From a checkpoint of a small transformer trained on Wikipedia.
Training: a variant of SOAP for these matrices, 1478M tokens, 5639 steps.
Each number is 200 + 40 x the weight over its row's rms, rounded and kept within 0 to 999. Layers, rows and columns count from 0. The size before them is the row's rms in percent of the matrix's.

# layer 2 MLP up, 1728x640, rms 0.0636, rows 1517-1546, columns 480-559
098,257,174,193,197,245,203,188,146,258,186,253,251,188,226,166,188,224,217,227,175,202,221,202,244,212,170,171,198,209,190,218,158,107,172,105,214,176,192,225,183,157,303,131,242,163,192,147,168,175,217,188,168,254,175,212,159,220,135,205,238,229,262,201,165,209,196,200,198,212,180,180,171,202,191,193,230,238,173,155,199
115,226,235,219,124,151,204,123,181,156,218,239,256,188,167,188,199,195,196,165,184,223,181,224,258,181,208,155,174,264,147,188,229,225,279,211,283,180,246,233,122,206,152,225,147,209,174,173,213,188,197,233,208,274,179,177,175,206,214,205,246,226,155,200,195,205,212,145,205,147,255,135,168,174,212,199,237,187,152,209,232
113,233,214,234,261,214,241,161,200,177,250,124,183,232,266,194,147,222,194,218,163,230,271,251,204,212,158,260,189,218,250,190,229,243,215,170,201,210,197,236,219,172,225,232,178,191,263,264,184,185,207,253,174,203,224,200,162,136,238,171,238,192,179,150,203,218,201,196,218,220,207,226,187,155,142,200,217,98,199,235,119
093,166,183,235,135,199,144,226,138,146,220,169,183,248,167,171,249,176,285,173,265,137,159,206,120,207,199,193,195,235,172,227,279,200,198,157,239,120,202,266,170,239,180,271,171,231,251,214,154,217,112,225,145,242,161,237,269,219,193,234,242,197,89,243,185,144,267,159,108,249,255,234,169,217,223,187,219,253,165,244,182
105,176,201,188,206,208,205,199,208,235,174,172,135,255,181,211,195,134,199,201,153,246,212,250,135,192,168,143,197,204,200,268,198,191,222,128,179,291,144,171,227,263,197,202,239,159,263,244,207,252,207,155,221,206,195,197,70,235,240,184,228,263,298,203,158,114,259,151,161,221,155,196,185,199,191,173,193,168,177,183,206
095,213,249,186,198,205,228,130,168,141,218,183,195,198,261,170,181,224,162,182,192,253,184,160,131,184,162,156,147,253,266,205,122,157,241,183,198,196,175,162,146,123,263,236,273,246,202,201,242,185,171,190,242,212,257,208,196,132,191,197,174,178,148,216,192,227,168,153,243,210,182,153,214,168,197,248,223,172,204,178,238
099,157,166,171,183,213,176,175,214,244,199,178,152,205,220,105,132,237,209,228,215,161,227,196,213,255,187,177,258,223,250,230,219,115,241,224,160,223,155,185,186,249,186,173,147,226,179,223,194,182,189,193,212,196,207,129,173,143,219,170,190,200,176,146,226,185,186,229,219,206,198,138,204,176,196,159,183,169,217,166,234
106,237,121,135,204,194,219,224,186,167,172,115,169,199,198,248,178,285,181,205,191,250,257,258,238,200,226,231,248,226,224,213,192,157,220,210,175,242,181,180,195,133,217,203,216,234,144,203,172,163,254,136,235,262,226,211,209,184,259,138,188,155,179,206,83,207,156,189,227,234,141,255,199,213,228,174,167,189,276,205,241
104,192,111,175,217,212,166,241,177,227,130,214,221,202,208,189,230,229,200,210,129,184,118,218,280,192,210,242,215,248,231,256,224,199,189,260,160,173,276,175,166,213,199,184,165,219,207,140,209,176,113,196,141,266,155,140,225,214,166,211,258,241,177,190,281,203,168,199,231,145,213,225,264,203,196,191,198,192,177,169,201
105,158,231,152,203,237,138,195,149,204,162,218,217,216,211,202,166,122,176,206,200,238,172,227,211,195,246,251,208,207,131,153,184,151,157,117,213,138,136,146,190,278,190,194,180,231,197,270,194,185,170,148,153,146,216,221,296,197,264,221,183,228,221,240,136,175,201,236,103,128,167,247,130,252,202,185,174,163,225,197,236
094,164,259,244,215,171,312,219,227,229,208,186,167,249,185,206,232,176,202,190,254,253,245,190,233,178,189,236,220,195,208,229,217,129,122,219,225,183,146,185,178,204,176,193,151,239,225,208,216,206,190,209,158,227,263,196,211,245,239,183,130,126,191,192,173,220,203,208,286,211,229,194,198,233,261,196,182,203,221,172,173
099,227,185,201,206,204,224,223,215,222,207,135,262,193,247,114,281,221,185,209,202,191,119,237,117,149,235,211,249,174,193,232,201,223,158,216,144,252,238,206,207,173,226,223,242,165,124,233,159,203,152,162,220,207,197,224,189,152,239,245,138,166,137,228,190,132,206,155,227,144,182,234,223,263,196,213,225,215,149,198,207
099,218,184,184,191,241,281,261,167,302,212,138,178,206,203,165,197,141,173,202,222,129,163,240,220,214,151,163,218,301,229,149,167,212,159,172,155,215,206,274,118,263,264,164,246,271,183,258,178,171,202,149,222,155,249,269,233,210,189,182,175,157,210,234,133,180,205,270,203,233,214,232,161,209,228,268,219,190,260,211,183
098,213,153,117,234,131,163,211,182,207,237,266,199,254,205,182,218,187,264,181,174,100,167,292,170,166,235,176,237,224,220,198,202,210,276,202,172,203,201,170,209,232,231,143,251,111,288,256,253,210,256,164,196,224,186,236,207,178,178,193,211,245,160,265,167,249,222,255,195,194,193,235,128,196,140,218,210,165,172,239,212
100,194,182,163,232,200,231,207,157,263,230,227,208,251,228,306,202,220,183,205,207,268,164,187,229,211,199,283,203,180,230,193,179,213,212,174,196,252,243,171,237,167,155,224,217,163,69,145,249,267,283,202,214,228,250,198,256,178,203,211,152,213,249,211,267,136,208,164,167,244,193,200,182,190,228,199,110,201,195,145,187
098,218,176,228,193,155,168,147,168,202,221,143,223,193,164,161,162,165,112,193,272,226,198,183,209,195,173,241,123,213,232,186,237,125,260,195,183,312,208,200,184,176,199,233,239,182,165,129,145,226,231,242,278,275,153,260,214,259,132,127,160,282,222,241,260,112,170,253,251,169,210,230,233,224,244,198,184,167,180,224,161
097,187,263,273,141,213,196,216,226,202,251,214,176,184,248,199,200,240,176,210,217,121,249,178,205,165,195,211,184,204,183,288,288,222,237,169,204,171,176,220,204,218,128,196,193,263,234,176,213,245,185,167,184,225,199,214,195,153,194,239,111,187,212,226,204,198,246,224,209,178,134,210,219,146,204,195,169,101,254,155,199
097,199,175,174,207,167,228,137,249,213,195,231,213,114,192,204,195,214,235,202,218,212,170,259,245,209,206,196,189,229,305,195,221,239,211,219,249,215,168,213,281,259,226,226,190,112,203,266,250,209,247,237,257,211,164,131,153,255,250,134,247,189,140,211,264,233,157,203,200,215,196,243,240,82,231,302,146,203,190,261,191
098,211,217,219,201,182,251,202,282,212,137,237,236,155,158,244,274,209,246,251,223,161,228,208,241,194,199,270,117,255,207,208,121,252,146,159,275,162,211,218,198,230,267,246,184,251,189,309,198,218,167,84,232,188,217,147,187,187,169,170,178,246,204,153,182,196,192,309,168,200,135,220,233,200,182,173,195,300,205,190,189
118,211,208,192,188,128,176,219,221,185,258,200,222,248,246,121,189,201,222,203,304,238,216,270,174,283,189,265,218,227,252,203,243,219,241,217,276,325,251,193,178,226,232,134,197,173,181,203,298,210,237,259,248,271,160,184,178,246,169,225,194,152,283,211,199,182,147,197,178,174,126,204,218,216,234,230,208,105,143,172,121
095,198,221,191,178,193,198,157,139,198,167,197,243,157,173,185,214,211,208,210,180,82,149,188,188,192,184,187,193,273,155,134,184,190,136,269,245,174,246,182,161,216,186,305,243,189,140,166,170,164,216,217,214,208,308,207,175,203,195,166,161,199,142,151,235,173,262,148,236,166,209,185,175,221,214,176,176,207,251,222,149
092,237,201,169,246,247,245,252,201,133,143,189,165,174,146,189,221,195,187,185,193,132,167,189,238,218,162,197,195,112,202,88,165,222,206,150,153,202,178,218,127,276,240,135,236,259,265,160,133,177,227,170,221,146,163,189,181,173,155,194,235,229,217,242,144,197,194,161,184,180,191,210,251,135,234,253,195,204,212,242,158
096,272,265,159,202,229,210,237,220,263,180,256,190,252,190,171,247,222,230,206,206,225,241,173,211,174,172,195,133,264,125,156,194,221,230,132,232,236,138,238,217,252,206,195,165,222,221,311,197,210,186,250,201,180,199,216,228,223,267,159,183,178,209,123,214,157,213,180,166,236,196,150,203,199,198,146,137,143,113,229,143
123,210,143,208,174,202,234,242,164,211,238,203,165,232,197,135,203,273,187,244,156,182,171,121,234,259,192,300,148,177,165,135,222,131,222,148,170,195,221,212,252,135,207,216,194,258,228,216,181,216,202,241,162,160,162,189,175,162,192,175,190,176,201,164,208,166,202,222,195,121,148,164,273,139,227,261,213,139,194,214,230
090,243,213,215,240,185,234,279,216,189,193,189,183,190,133,213,239,131,210,173,231,263,221,234,169,301,147,205,125,252,173,175,133,113,153,152,191,178,180,165,188,194,160,171,148,153,239,174,205,241,190,170,162,131,199,203,212,174,216,223,156,201,183,200,208,181,207,144,205,163,275,279,169,195,194,223,235,171,182,216,226
098,178,91,229,208,216,140,262,262,192,135,176,214,262,173,309,222,261,244,189,142,154,209,245,150,243,183,249,190,126,185,168,290,176,241,188,203,201,216,256,134,158,233,234,248,214,158,180,189,228,258,231,211,253,152,164,175,155,187,228,196,279,246,279,252,150,251,219,163,200,120,223,217,151,172,259,159,203,190,170,225
099,201,277,168,216,156,162,221,121,243,118,204,255,286,154,196,176,191,217,217,242,188,186,215,176,151,176,213,186,187,198,165,240,208,204,280,200,222,204,183,219,161,250,268,256,233,189,156,165,153,219,234,213,258,254,146,271,223,184,251,263,198,204,211,220,109,244,225,186,221,148,260,185,227,195,181,257,173,218,237,264
111,175,203,233,185,271,229,174,242,233,263,196,257,180,207,263,277,228,166,213,251,175,79,199,265,271,230,142,158,175,182,215,208,214,243,142,199,197,205,169,249,167,195,234,213,194,167,160,239,228,239,140,164,264,218,204,251,213,244,129,235,180,196,181,191,246,269,178,178,111,140,227,228,212,285,190,140,259,215,181,189
109,102,100,166,273,169,138,160,204,225,187,245,193,247,273,220,185,229,164,113,142,141,128,170,231,191,210,228,171,222,98,222,178,263,241,213,134,186,134,208,252,185,213,204,215,168,225,213,269,290,224,224,98,139,215,220,225,243,231,185,289,264,216,194,211,175,202,221,234,168,205,275,176,224,117,191,239,202,234,175,188
110,159,213,253,192,209,227,222,213,230,189,137,243,156,201,227,153,148,130,122,204,180,274,201,214,196,241,202,218,136,234,247,228,190,190,230,219,196,185,233,165,202,139,227,143,207,178,200,191,250,213,226,125,153,172,161,255,136,204,214,207,126,274,258,158,217,249,175,230,252,268,208,150,198,219,104,293,221,251,196,214
# layer 2 MLP down (transposed), 1728x640, rms 0.0567, rows 1517-1545, columns 480-559
096,187,140,214,169,108,206,177,169,200,168,217,185,181,236,88,128,222,181,227,204,196,206,134,286,147,207,207,201,203,233,226,236,145,197,137,203,255,205,228,205,225,268,154,202,194,180,173,206,158,186,209,190,178,161,207,162,288,155,176,240,160,195,241,229,254,183,280,244,226,172,258,168,152,175,251,135,167,222,152,215
105,223,199,171,157,225,119,190,179,191,207,285,292,198,181,173,179,210,206,168,203,280,177,228,173,183,183,88,183,196,154,175,312,166,203,256,253,174,206,234,159,203,219,260,214,113,243,180,181,211,241,232,195,211,195,259,199,188,144,139,243,200,133,262,248,201,197,188,182,195,199,169,189,205,150,142,248,252,211,219,223
103,125,222,234,168,193,132,220,90,246,127,146,204,213,206,194,181,184,158,279,269,112,211,191,196,239,249,171,226,266,246,128,225,184,235,249,153,293,199,223,231,135,213,202,243,173,191,188,237,164,227,212,148,152,194,220,173,219,189,162,194,184,135,175,218,206,246,189,247,175,189,175,172,189,187,195,181,183,126,188,118
100,147,254,258,241,194,190,124,229,208,200,268,188,179,202,151,240,227,196,241,110,215,248,222,193,191,159,161,142,183,211,191,240,258,224,218,218,248,190,100,134,167,171,180,197,97,183,151,158,190,244,206,225,200,242,161,259,180,207,146,308,275,131,240,237,192,274,214,262,274,134,192,182,121,180,175,213,196,204,225,207
101,178,202,173,204,190,253,265,205,282,179,136,179,243,210,181,203,171,283,222,190,243,167,230,206,165,206,211,203,169,232,196,240,230,97,171,190,223,195,128,255,185,207,220,235,203,173,196,135,190,222,151,232,300,150,196,139,216,188,177,248,219,240,168,185,154,219,201,233,207,131,262,186,241,221,208,278,171,141,163,200
101,164,183,105,153,131,248,330,304,223,256,157,155,129,253,209,257,240,245,207,250,251,153,115,136,161,238,116,200,251,275,260,191,147,157,159,253,204,262,232,163,176,183,197,182,203,181,211,246,163,226,260,214,207,202,220,202,174,221,189,193,250,205,262,127,216,174,208,186,277,217,183,194,200,225,187,221,230,269,228,192
103,205,178,228,219,258,198,125,208,205,151,171,176,178,124,187,142,197,232,125,215,182,173,194,171,206,160,173,211,204,169,257,154,220,202,205,207,197,187,140,245,210,221,249,156,262,183,113,176,216,201,210,175,286,201,97,275,170,286,96,203,178,231,149,198,188,216,230,179,258,100,222,249,242,193,196,273,206,213,171,124
100,231,124,175,144,231,138,244,206,230,193,187,158,170,257,179,171,260,185,259,211,203,194,195,230,190,162,140,208,182,242,207,186,235,263,173,209,269,186,226,221,143,236,166,166,172,123,196,243,257,241,145,200,150,261,196,192,240,203,176,204,239,267,186,186,206,232,168,220,167,187,183,214,216,222,176,160,264,269,166,271
101,220,263,279,252,154,212,268,155,215,129,143,167,248,166,193,267,176,214,234,231,170,187,215,184,184,192,235,281,223,157,164,139,189,224,238,188,230,238,208,181,270,164,174,156,227,212,236,166,175,166,183,131,190,229,149,214,206,203,252,235,207,122,201,274,174,193,149,130,237,228,211,228,161,228,164,241,233,151,198,238
099,237,210,146,281,216,225,256,134,164,183,201,242,210,264,163,171,163,174,217,173,159,257,183,173,257,210,168,159,172,189,166,146,162,126,168,264,234,281,176,229,233,208,183,171,252,143,224,222,184,247,198,212,165,210,200,163,206,280,145,243,171,207,261,192,261,196,230,140,207,153,225,195,215,204,192,247,141,206,158,181
101,146,259,238,117,157,277,295,161,191,214,135,205,197,229,178,228,159,178,182,221,176,236,167,181,231,192,144,185,251,190,222,234,209,208,199,196,351,215,214,236,250,259,220,158,139,224,237,221,223,201,196,229,247,150,169,235,188,206,239,202,266,218,135,189,281,225,169,214,193,181,202,220,184,213,191,204,252,127,197,191
101,194,193,212,165,229,292,213,185,159,199,252,162,237,241,215,237,258,152,196,265,197,207,213,255,256,212,241,277,179,184,245,152,219,223,241,148,173,279,212,186,192,221,195,248,247,127,201,243,180,215,196,208,94,158,157,199,138,252,230,210,231,163,226,176,119,220,133,221,261,221,302,209,256,223,271,219,229,246,197,160
103,178,152,212,209,224,249,148,161,227,201,145,126,167,189,208,150,219,157,222,129,280,232,197,221,200,109,193,80,166,192,207,239,217,195,183,253,191,179,143,160,239,185,220,255,177,157,214,133,179,197,186,170,180,197,245,265,181,120,248,206,165,139,210,218,153,240,235,199,102,162,163,142,223,187,206,140,243,232,237,213
103,217,125,192,212,164,124,247,218,218,211,200,202,199,152,186,168,236,221,265,178,227,235,142,138,209,237,166,172,240,163,175,225,195,207,185,175,205,247,295,284,224,208,184,285,213,247,218,256,215,195,187,218,189,297,138,247,151,169,129,157,205,135,218,209,293,141,172,91,205,203,173,152,223,186,133,173,179,250,222,147
096,213,211,207,222,206,227,235,205,240,211,188,180,222,224,211,161,220,199,246,278,195,212,185,177,279,171,245,172,190,279,188,260,220,162,166,237,179,249,229,180,206,184,209,190,130,125,183,206,228,299,221,206,318,187,207,249,229,220,174,210,215,148,215,196,139,204,130,301,178,222,210,184,185,236,256,209,213,224,173,195
100,216,174,169,261,185,192,223,147,229,161,163,255,230,168,178,224,155,157,208,264,289,143,176,216,152,149,146,198,280,137,224,202,186,151,226,256,204,188,230,238,136,275,235,295,189,151,127,139,202,214,268,190,221,201,205,192,183,249,144,145,234,220,149,145,222,214,236,168,286,226,191,158,218,152,163,161,176,243,150,149
101,165,240,214,232,247,199,181,225,239,198,247,187,162,150,179,248,254,208,302,195,144,157,143,117,151,130,193,180,301,155,220,213,222,222,218,259,261,213,182,178,202,182,138,120,221,202,214,185,265,187,206,206,201,126,134,113,164,209,210,76,200,205,242,162,242,221,167,225,191,175,151,239,128,170,163,189,187,254,157,283
100,277,229,178,223,207,170,175,145,182,198,189,188,212,249,254,168,196,230,245,162,246,161,210,252,196,244,158,219,188,281,169,228,159,111,188,164,213,187,242,224,164,228,151,186,196,196,214,269,142,183,159,198,204,189,152,181,227,211,164,200,273,193,195,232,236,202,175,232,252,168,181,273,144,186,254,226,136,168,205,210
102,208,251,151,201,196,165,271,135,224,206,222,212,272,207,205,155,169,223,179,177,181,124,142,230,213,193,101,282,241,203,236,228,206,232,200,207,150,245,201,160,183,182,191,197,134,256,199,173,168,222,236,174,286,188,231,247,220,194,297,235,220,269,217,289,193,223,171,178,166,155,168,154,197,178,213,203,196,232,233,203
104,201,193,112,162,176,175,173,178,201,288,168,249,213,173,105,202,126,166,239,324,228,175,232,232,310,194,184,222,212,166,192,232,185,210,211,243,261,198,236,172,214,213,172,238,203,195,118,224,198,246,194,225,196,187,145,226,211,194,141,158,102,298,225,187,208,172,256,271,188,121,177,125,250,255,226,169,173,136,166,173
095,206,164,284,254,140,158,204,146,163,174,217,215,174,169,147,213,261,261,96,234,208,172,180,145,317,275,271,190,204,184,168,191,210,121,146,179,226,208,160,261,246,198,185,202,235,166,226,187,233,250,294,300,233,211,231,167,218,241,196,192,159,197,293,190,181,148,222,217,187,199,207,281,195,92,164,101,129,241,207,191
098,215,209,194,158,273,168,240,226,301,233,206,193,222,203,243,176,178,233,196,153,193,216,218,161,249,137,214,251,241,212,104,208,245,176,133,160,187,221,161,176,176,200,291,138,159,146,232,196,92,203,216,255,273,232,240,177,201,225,227,215,249,220,151,209,219,174,215,138,195,114,151,157,85,91,167,229,186,226,214,170
100,214,232,187,257,199,233,151,157,191,203,149,132,246,180,166,258,175,93,179,244,168,166,198,204,196,183,241,189,210,165,182,179,212,188,216,212,196,110,222,233,139,184,189,164,271,243,130,197,147,197,180,259,172,206,252,225,154,188,182,181,213,223,194,165,191,220,278,197,251,150,214,202,181,120,194,193,151,159,196,221
105,201,162,182,137,186,209,223,161,196,216,186,193,221,175,219,157,135,195,255,247,253,215,217,200,195,181,285,195,242,139,255,196,222,203,180,187,162,165,173,73,229,220,249,207,204,250,202,208,171,229,125,249,224,222,183,145,156,170,189,207,230,182,178,220,149,203,258,275,164,160,235,190,181,189,209,281,221,146,136,218
095,201,189,188,249,218,188,175,223,170,206,202,244,224,188,228,249,214,236,229,205,177,238,245,136,174,202,148,233,240,225,226,126,137,198,166,186,201,175,200,238,204,177,115,229,184,173,196,148,259,231,243,196,178,163,197,162,219,218,286,303,175,88,235,192,190,319,203,162,143,167,262,176,207,262,183,156,177,208,265,242
097,104,229,248,226,276,183,194,267,270,173,203,222,190,229,295,196,158,250,188,210,194,251,258,190,299,237,195,220,238,209,143,250,167,174,262,235,206,227,232,237,186,238,232,235,237,147,213,184,190,197,171,179,252,181,194,206,226,206,218,280,240,241,179,279,190,212,258,199,202,258,245,201,174,168,286,265,199,250,187,151
098,192,202,149,195,173,134,208,238,121,166,325,138,194,199,169,157,266,141,200,240,180,206,262,213,153,208,183,215,202,185,121,153,259,267,225,230,248,192,170,250,170,179,159,209,211,186,171,189,164,236,226,203,214,157,221,174,164,190,246,231,149,231,149,275,237,255,166,175,202,193,242,133,236,195,186,209,241,231,259,229
105,175,210,174,194,201,249,219,122,170,227,184,190,192,135,201,331,210,229,244,185,145,175,199,277,279,245,187,205,180,201,177,247,192,154,187,216,275,286,231,248,113,183,227,210,164,170,221,225,234,182,265,178,195,203,127,240,178,171,187,140,269,128,123,128,157,239,198,131,268,194,192,148,147,201,257,215,197,164,243,193
095,136,186,111,190,235,239,187,126,217,207,173,257,206,208,164,167,212,126,133,114,222,213,234,246,190,180,227,167,250,178,139,233,166,225,143,162,171,151,210,189,238,219,210,220,206,150,214,165,257,165,182,219,216,178,263,225,179,217,167,151,191,275,260,262,281,221,256,195,186,214,208,155,181,240,221,146,186,273,151,167
# layer 2 MLP gate, 1728x640, rms 0.063, rows 1518-1546, columns 480-559
102,184,173,155,212,226,186,197,171,164,182,219,216,202,223,226,171,163,228,230,171,236,151,232,197,131,171,204,122,228,182,178,246,272,253,142,211,133,222,200,177,191,191,178,198,232,172,210,165,224,199,335,227,211,184,179,233,213,184,250,204,229,220,238,172,234,174,201,243,218,230,248,219,213,197,214,161,219,138,222,224
108,214,142,227,235,204,207,187,217,218,180,233,219,206,173,173,284,212,214,243,302,198,241,194,171,235,215,191,229,133,129,267,221,179,162,107,207,209,168,230,140,214,277,236,218,179,272,226,190,227,162,188,189,221,106,172,186,192,168,180,168,197,132,190,234,138,158,147,244,190,207,159,218,153,229,238,180,223,206,176,230
093,154,190,203,226,300,160,206,204,155,211,261,228,123,187,221,176,199,200,212,162,134,169,120,196,181,212,154,212,198,218,202,236,239,216,158,154,253,151,135,180,199,229,144,71,196,186,205,184,235,236,217,187,209,196,229,236,174,287,210,217,232,162,191,175,206,245,276,234,277,204,116,235,202,160,157,239,218,226,163,180
101,194,234,170,186,176,147,267,225,258,142,231,223,199,231,215,235,272,211,170,265,195,142,223,205,243,176,161,172,253,207,189,193,229,212,302,229,245,181,211,273,188,235,127,230,255,212,212,217,202,244,210,237,212,182,176,207,104,212,197,240,164,193,198,113,131,242,170,194,196,162,209,216,264,246,202,166,188,234,170,216
098,219,206,177,227,201,206,217,242,235,101,183,196,213,194,171,198,200,169,231,198,210,258,219,166,259,264,265,196,111,145,249,269,151,220,245,141,228,190,223,238,241,207,210,186,143,230,205,191,252,224,222,159,257,217,199,209,171,255,174,149,153,260,171,208,187,175,191,232,145,214,200,226,262,205,229,206,221,154,263,231
098,175,207,183,166,169,206,252,188,211,264,208,134,185,292,209,183,134,216,201,174,265,217,236,196,201,234,198,140,150,262,227,276,168,212,221,209,192,241,238,216,161,159,99,182,163,177,145,233,137,191,241,215,209,191,211,197,192,182,289,183,271,138,259,200,205,174,167,254,141,245,207,194,293,153,202,201,212,142,168,255
107,266,172,210,220,204,193,196,302,157,161,213,175,198,230,253,201,276,176,189,127,194,279,224,219,257,194,225,174,267,295,213,199,207,199,208,168,230,216,154,267,152,112,179,188,194,162,178,196,193,254,203,189,157,240,161,216,194,206,225,176,218,169,235,219,224,167,130,233,213,130,210,157,176,192,188,208,212,231,234,268
107,237,189,196,202,185,223,189,298,186,259,198,254,161,253,240,216,169,213,238,319,211,308,147,135,103,142,259,230,233,282,253,302,197,192,221,171,138,194,204,197,268,163,197,210,127,188,248,188,230,225,130,257,199,237,266,193,245,215,147,161,163,201,166,152,180,160,217,212,267,224,257,264,219,217,270,177,203,115,239,247
105,149,181,237,166,121,203,161,245,215,280,198,167,159,284,152,183,225,194,223,196,285,209,222,201,245,196,205,273,191,268,147,182,242,218,197,193,207,161,216,240,136,183,172,227,230,228,276,153,175,237,182,246,161,206,177,187,235,247,217,192,184,177,203,199,192,228,177,172,236,168,125,242,194,219,239,174,257,194,260,155
097,199,223,172,227,246,191,115,169,206,197,208,173,148,171,267,227,215,184,123,169,283,260,154,250,163,250,162,240,169,171,219,117,141,207,210,213,170,199,158,229,216,135,206,224,227,202,240,160,127,212,183,164,244,211,229,181,217,193,225,204,155,204,209,118,235,189,146,210,229,290,202,241,237,250,151,244,178,234,190,181
098,177,236,151,180,185,176,221,286,217,286,208,226,203,203,116,151,250,260,203,272,168,230,195,166,247,231,199,232,187,227,301,161,207,234,223,227,193,200,220,268,226,192,121,171,180,187,99,194,192,200,251,253,207,229,186,165,217,224,245,173,159,172,237,131,276,210,237,151,216,269,208,188,271,206,185,184,199,221,205,235
097,220,215,194,188,145,190,203,155,187,187,130,157,254,250,150,233,208,237,170,168,174,172,180,183,224,213,205,158,223,171,199,208,200,128,245,174,261,202,240,193,174,256,142,228,217,203,195,268,176,184,259,270,210,136,233,264,182,228,187,240,177,232,165,276,199,210,232,209,190,200,221,251,198,151,226,187,203,180,273,180
101,220,194,200,167,145,201,209,199,287,311,176,198,193,171,187,238,235,176,193,164,157,229,212,126,250,193,126,205,176,212,188,209,191,239,167,177,116,148,201,157,202,207,248,173,229,202,146,154,128,136,223,164,217,243,226,237,230,216,235,227,226,209,165,163,219,221,246,186,232,255,265,178,190,161,173,205,220,216,118,289
097,176,248,184,214,146,231,229,192,270,172,162,167,205,171,232,159,253,232,156,192,206,231,206,208,195,213,161,190,128,195,175,218,201,272,241,231,182,184,192,145,197,183,113,234,234,199,119,205,227,113,204,238,182,227,195,178,171,208,230,222,251,229,213,141,199,212,214,215,241,256,242,236,217,155,221,174,253,257,258,193
096,171,227,240,49,248,208,211,202,191,202,234,263,188,209,213,189,198,180,242,267,207,277,152,231,179,187,218,187,181,222,137,190,157,285,209,182,275,215,237,107,193,190,199,274,195,183,217,133,204,197,274,244,225,269,165,177,179,136,139,275,163,199,257,178,179,131,204,232,173,143,199,254,218,201,186,232,188,248,153,190
101,196,212,216,196,210,201,212,203,192,220,273,176,174,278,232,204,216,186,240,216,210,189,229,243,170,218,242,175,186,141,278,233,198,90,156,141,114,188,158,165,183,185,199,122,289,194,174,214,220,227,155,222,119,156,197,217,190,139,257,167,220,241,253,204,180,230,206,214,207,231,186,211,142,210,173,139,136,242,148,232
096,218,201,219,191,234,214,182,275,238,245,171,195,237,207,157,172,220,232,222,255,166,224,235,175,250,217,112,155,212,202,193,259,128,184,199,198,225,242,223,263,158,219,236,176,198,229,263,249,192,231,162,179,185,233,200,230,225,245,292,173,172,171,183,142,201,235,125,207,118,192,196,118,202,239,136,204,182,212,245,244
097,291,138,215,204,201,187,201,191,205,201,202,161,187,205,222,260,154,193,163,223,247,243,212,238,215,164,144,168,121,189,235,239,212,123,211,146,211,137,208,222,242,133,198,171,163,144,161,185,131,178,261,178,240,186,211,149,243,239,186,166,175,155,212,210,247,258,136,234,261,230,209,205,188,191,162,145,138,214,202,208
105,238,226,200,152,256,185,265,254,207,177,157,180,216,166,276,236,199,232,129,210,267,242,226,198,210,172,139,215,214,192,280,126,183,262,255,221,255,191,228,223,201,159,264,250,159,212,125,158,249,287,163,192,200,184,209,216,107,172,186,224,169,171,190,161,208,187,226,261,242,239,206,176,235,197,152,201,238,227,180,211
095,165,203,200,215,229,186,170,154,171,186,221,154,184,209,166,239,196,203,189,213,189,217,222,100,208,180,224,178,199,181,141,252,254,174,236,89,217,159,247,216,273,216,248,211,238,188,196,220,202,278,192,208,243,119,197,247,216,236,140,177,178,221,248,243,190,263,190,211,200,225,170,244,230,212,198,174,217,242,160,151
094,165,149,242,219,188,151,250,175,188,218,236,235,219,241,240,227,170,207,101,158,181,227,257,168,233,252,175,195,187,236,159,222,198,269,308,185,228,206,204,279,219,213,220,199,133,233,186,182,224,203,194,206,169,210,267,165,237,239,168,173,227,252,210,277,198,196,217,284,189,259,161,153,211,234,237,154,248,179,201,199
099,178,119,232,185,156,202,167,206,255,217,220,135,195,160,226,167,187,277,188,210,156,184,194,255,210,248,207,243,148,243,191,171,288,145,228,222,195,246,226,142,205,256,252,257,105,217,138,202,333,262,220,161,220,214,119,215,217,187,132,220,178,186,227,125,169,204,197,155,207,185,183,264,225,221,152,175,239,240,179,173
108,238,177,217,174,131,190,227,275,254,233,200,139,204,220,234,183,122,204,206,214,234,234,183,205,188,118,198,235,211,280,258,158,247,182,228,194,272,220,105,106,230,286,172,252,232,215,208,189,167,213,189,218,244,162,150,135,232,158,162,200,221,161,212,252,215,242,232,174,270,199,199,214,149,129,205,285,231,161,211,189
095,174,156,224,183,214,170,126,279,223,175,247,210,217,243,183,193,201,213,163,186,148,212,171,213,171,298,219,225,186,182,187,196,249,258,206,208,223,241,238,205,234,241,210,210,243,177,224,180,177,248,227,201,241,229,219,192,224,166,177,296,195,210,275,220,213,238,276,164,259,175,191,211,175,203,204,202,179,229,187,137
095,180,193,169,173,177,226,125,170,239,246,231,149,195,227,119,156,106,128,207,238,275,165,165,193,165,234,159,195,259,219,142,146,237,127,188,152,229,175,200,158,208,173,166,90,248,200,256,141,204,151,174,216,120,241,235,213,256,235,161,263,160,154,121,193,230,171,213,282,263,262,234,181,196,244,87,182,233,211,200,200
093,316,263,207,195,201,197,146,137,120,168,243,224,213,134,85,150,273,228,197,249,224,243,225,182,170,147,237,203,195,192,167,227,234,232,215,165,208,189,201,183,155,251,238,286,250,211,189,168,204,212,182,211,249,228,205,189,224,196,225,243,182,207,240,193,181,270,185,154,237,192,233,199,216,230,177,220,192,230,244,221
106,155,122,180,181,217,244,215,203,198,187,159,195,260,227,192,246,259,225,227,225,201,157,234,247,275,264,169,230,141,244,218,173,191,209,195,242,211,201,238,206,158,210,197,166,246,145,187,174,184,173,170,229,163,195,139,231,247,231,215,235,152,190,169,216,286,216,155,202,139,149,240,193,191,242,196,167,233,282,191,211
109,337,216,199,139,202,239,267,213,241,208,211,253,188,133,144,249,200,192,306,303,260,257,176,199,175,156,188,281,186,193,181,171,201,194,164,229,220,174,231,159,238,200,256,190,207,241,172,187,122,212,149,232,214,177,222,208,176,203,213,122,199,251,180,162,224,134,146,168,212,164,199,202,153,192,179,266,193,180,242,190
100,304,244,155,198,160,234,137,268,267,184,187,195,217,186,226,127,188,156,161,231,196,227,150,203,98,268,179,210,183,233,163,181,202,256,201,216,163,221,214,189,192,233,171,190,181,219,265,152,285,251,148,266,186,190,151,204,224,213,158,240,218,231,146,180,140,316,267,129,191,250,249,142,144,235,207,167,220,223,138,176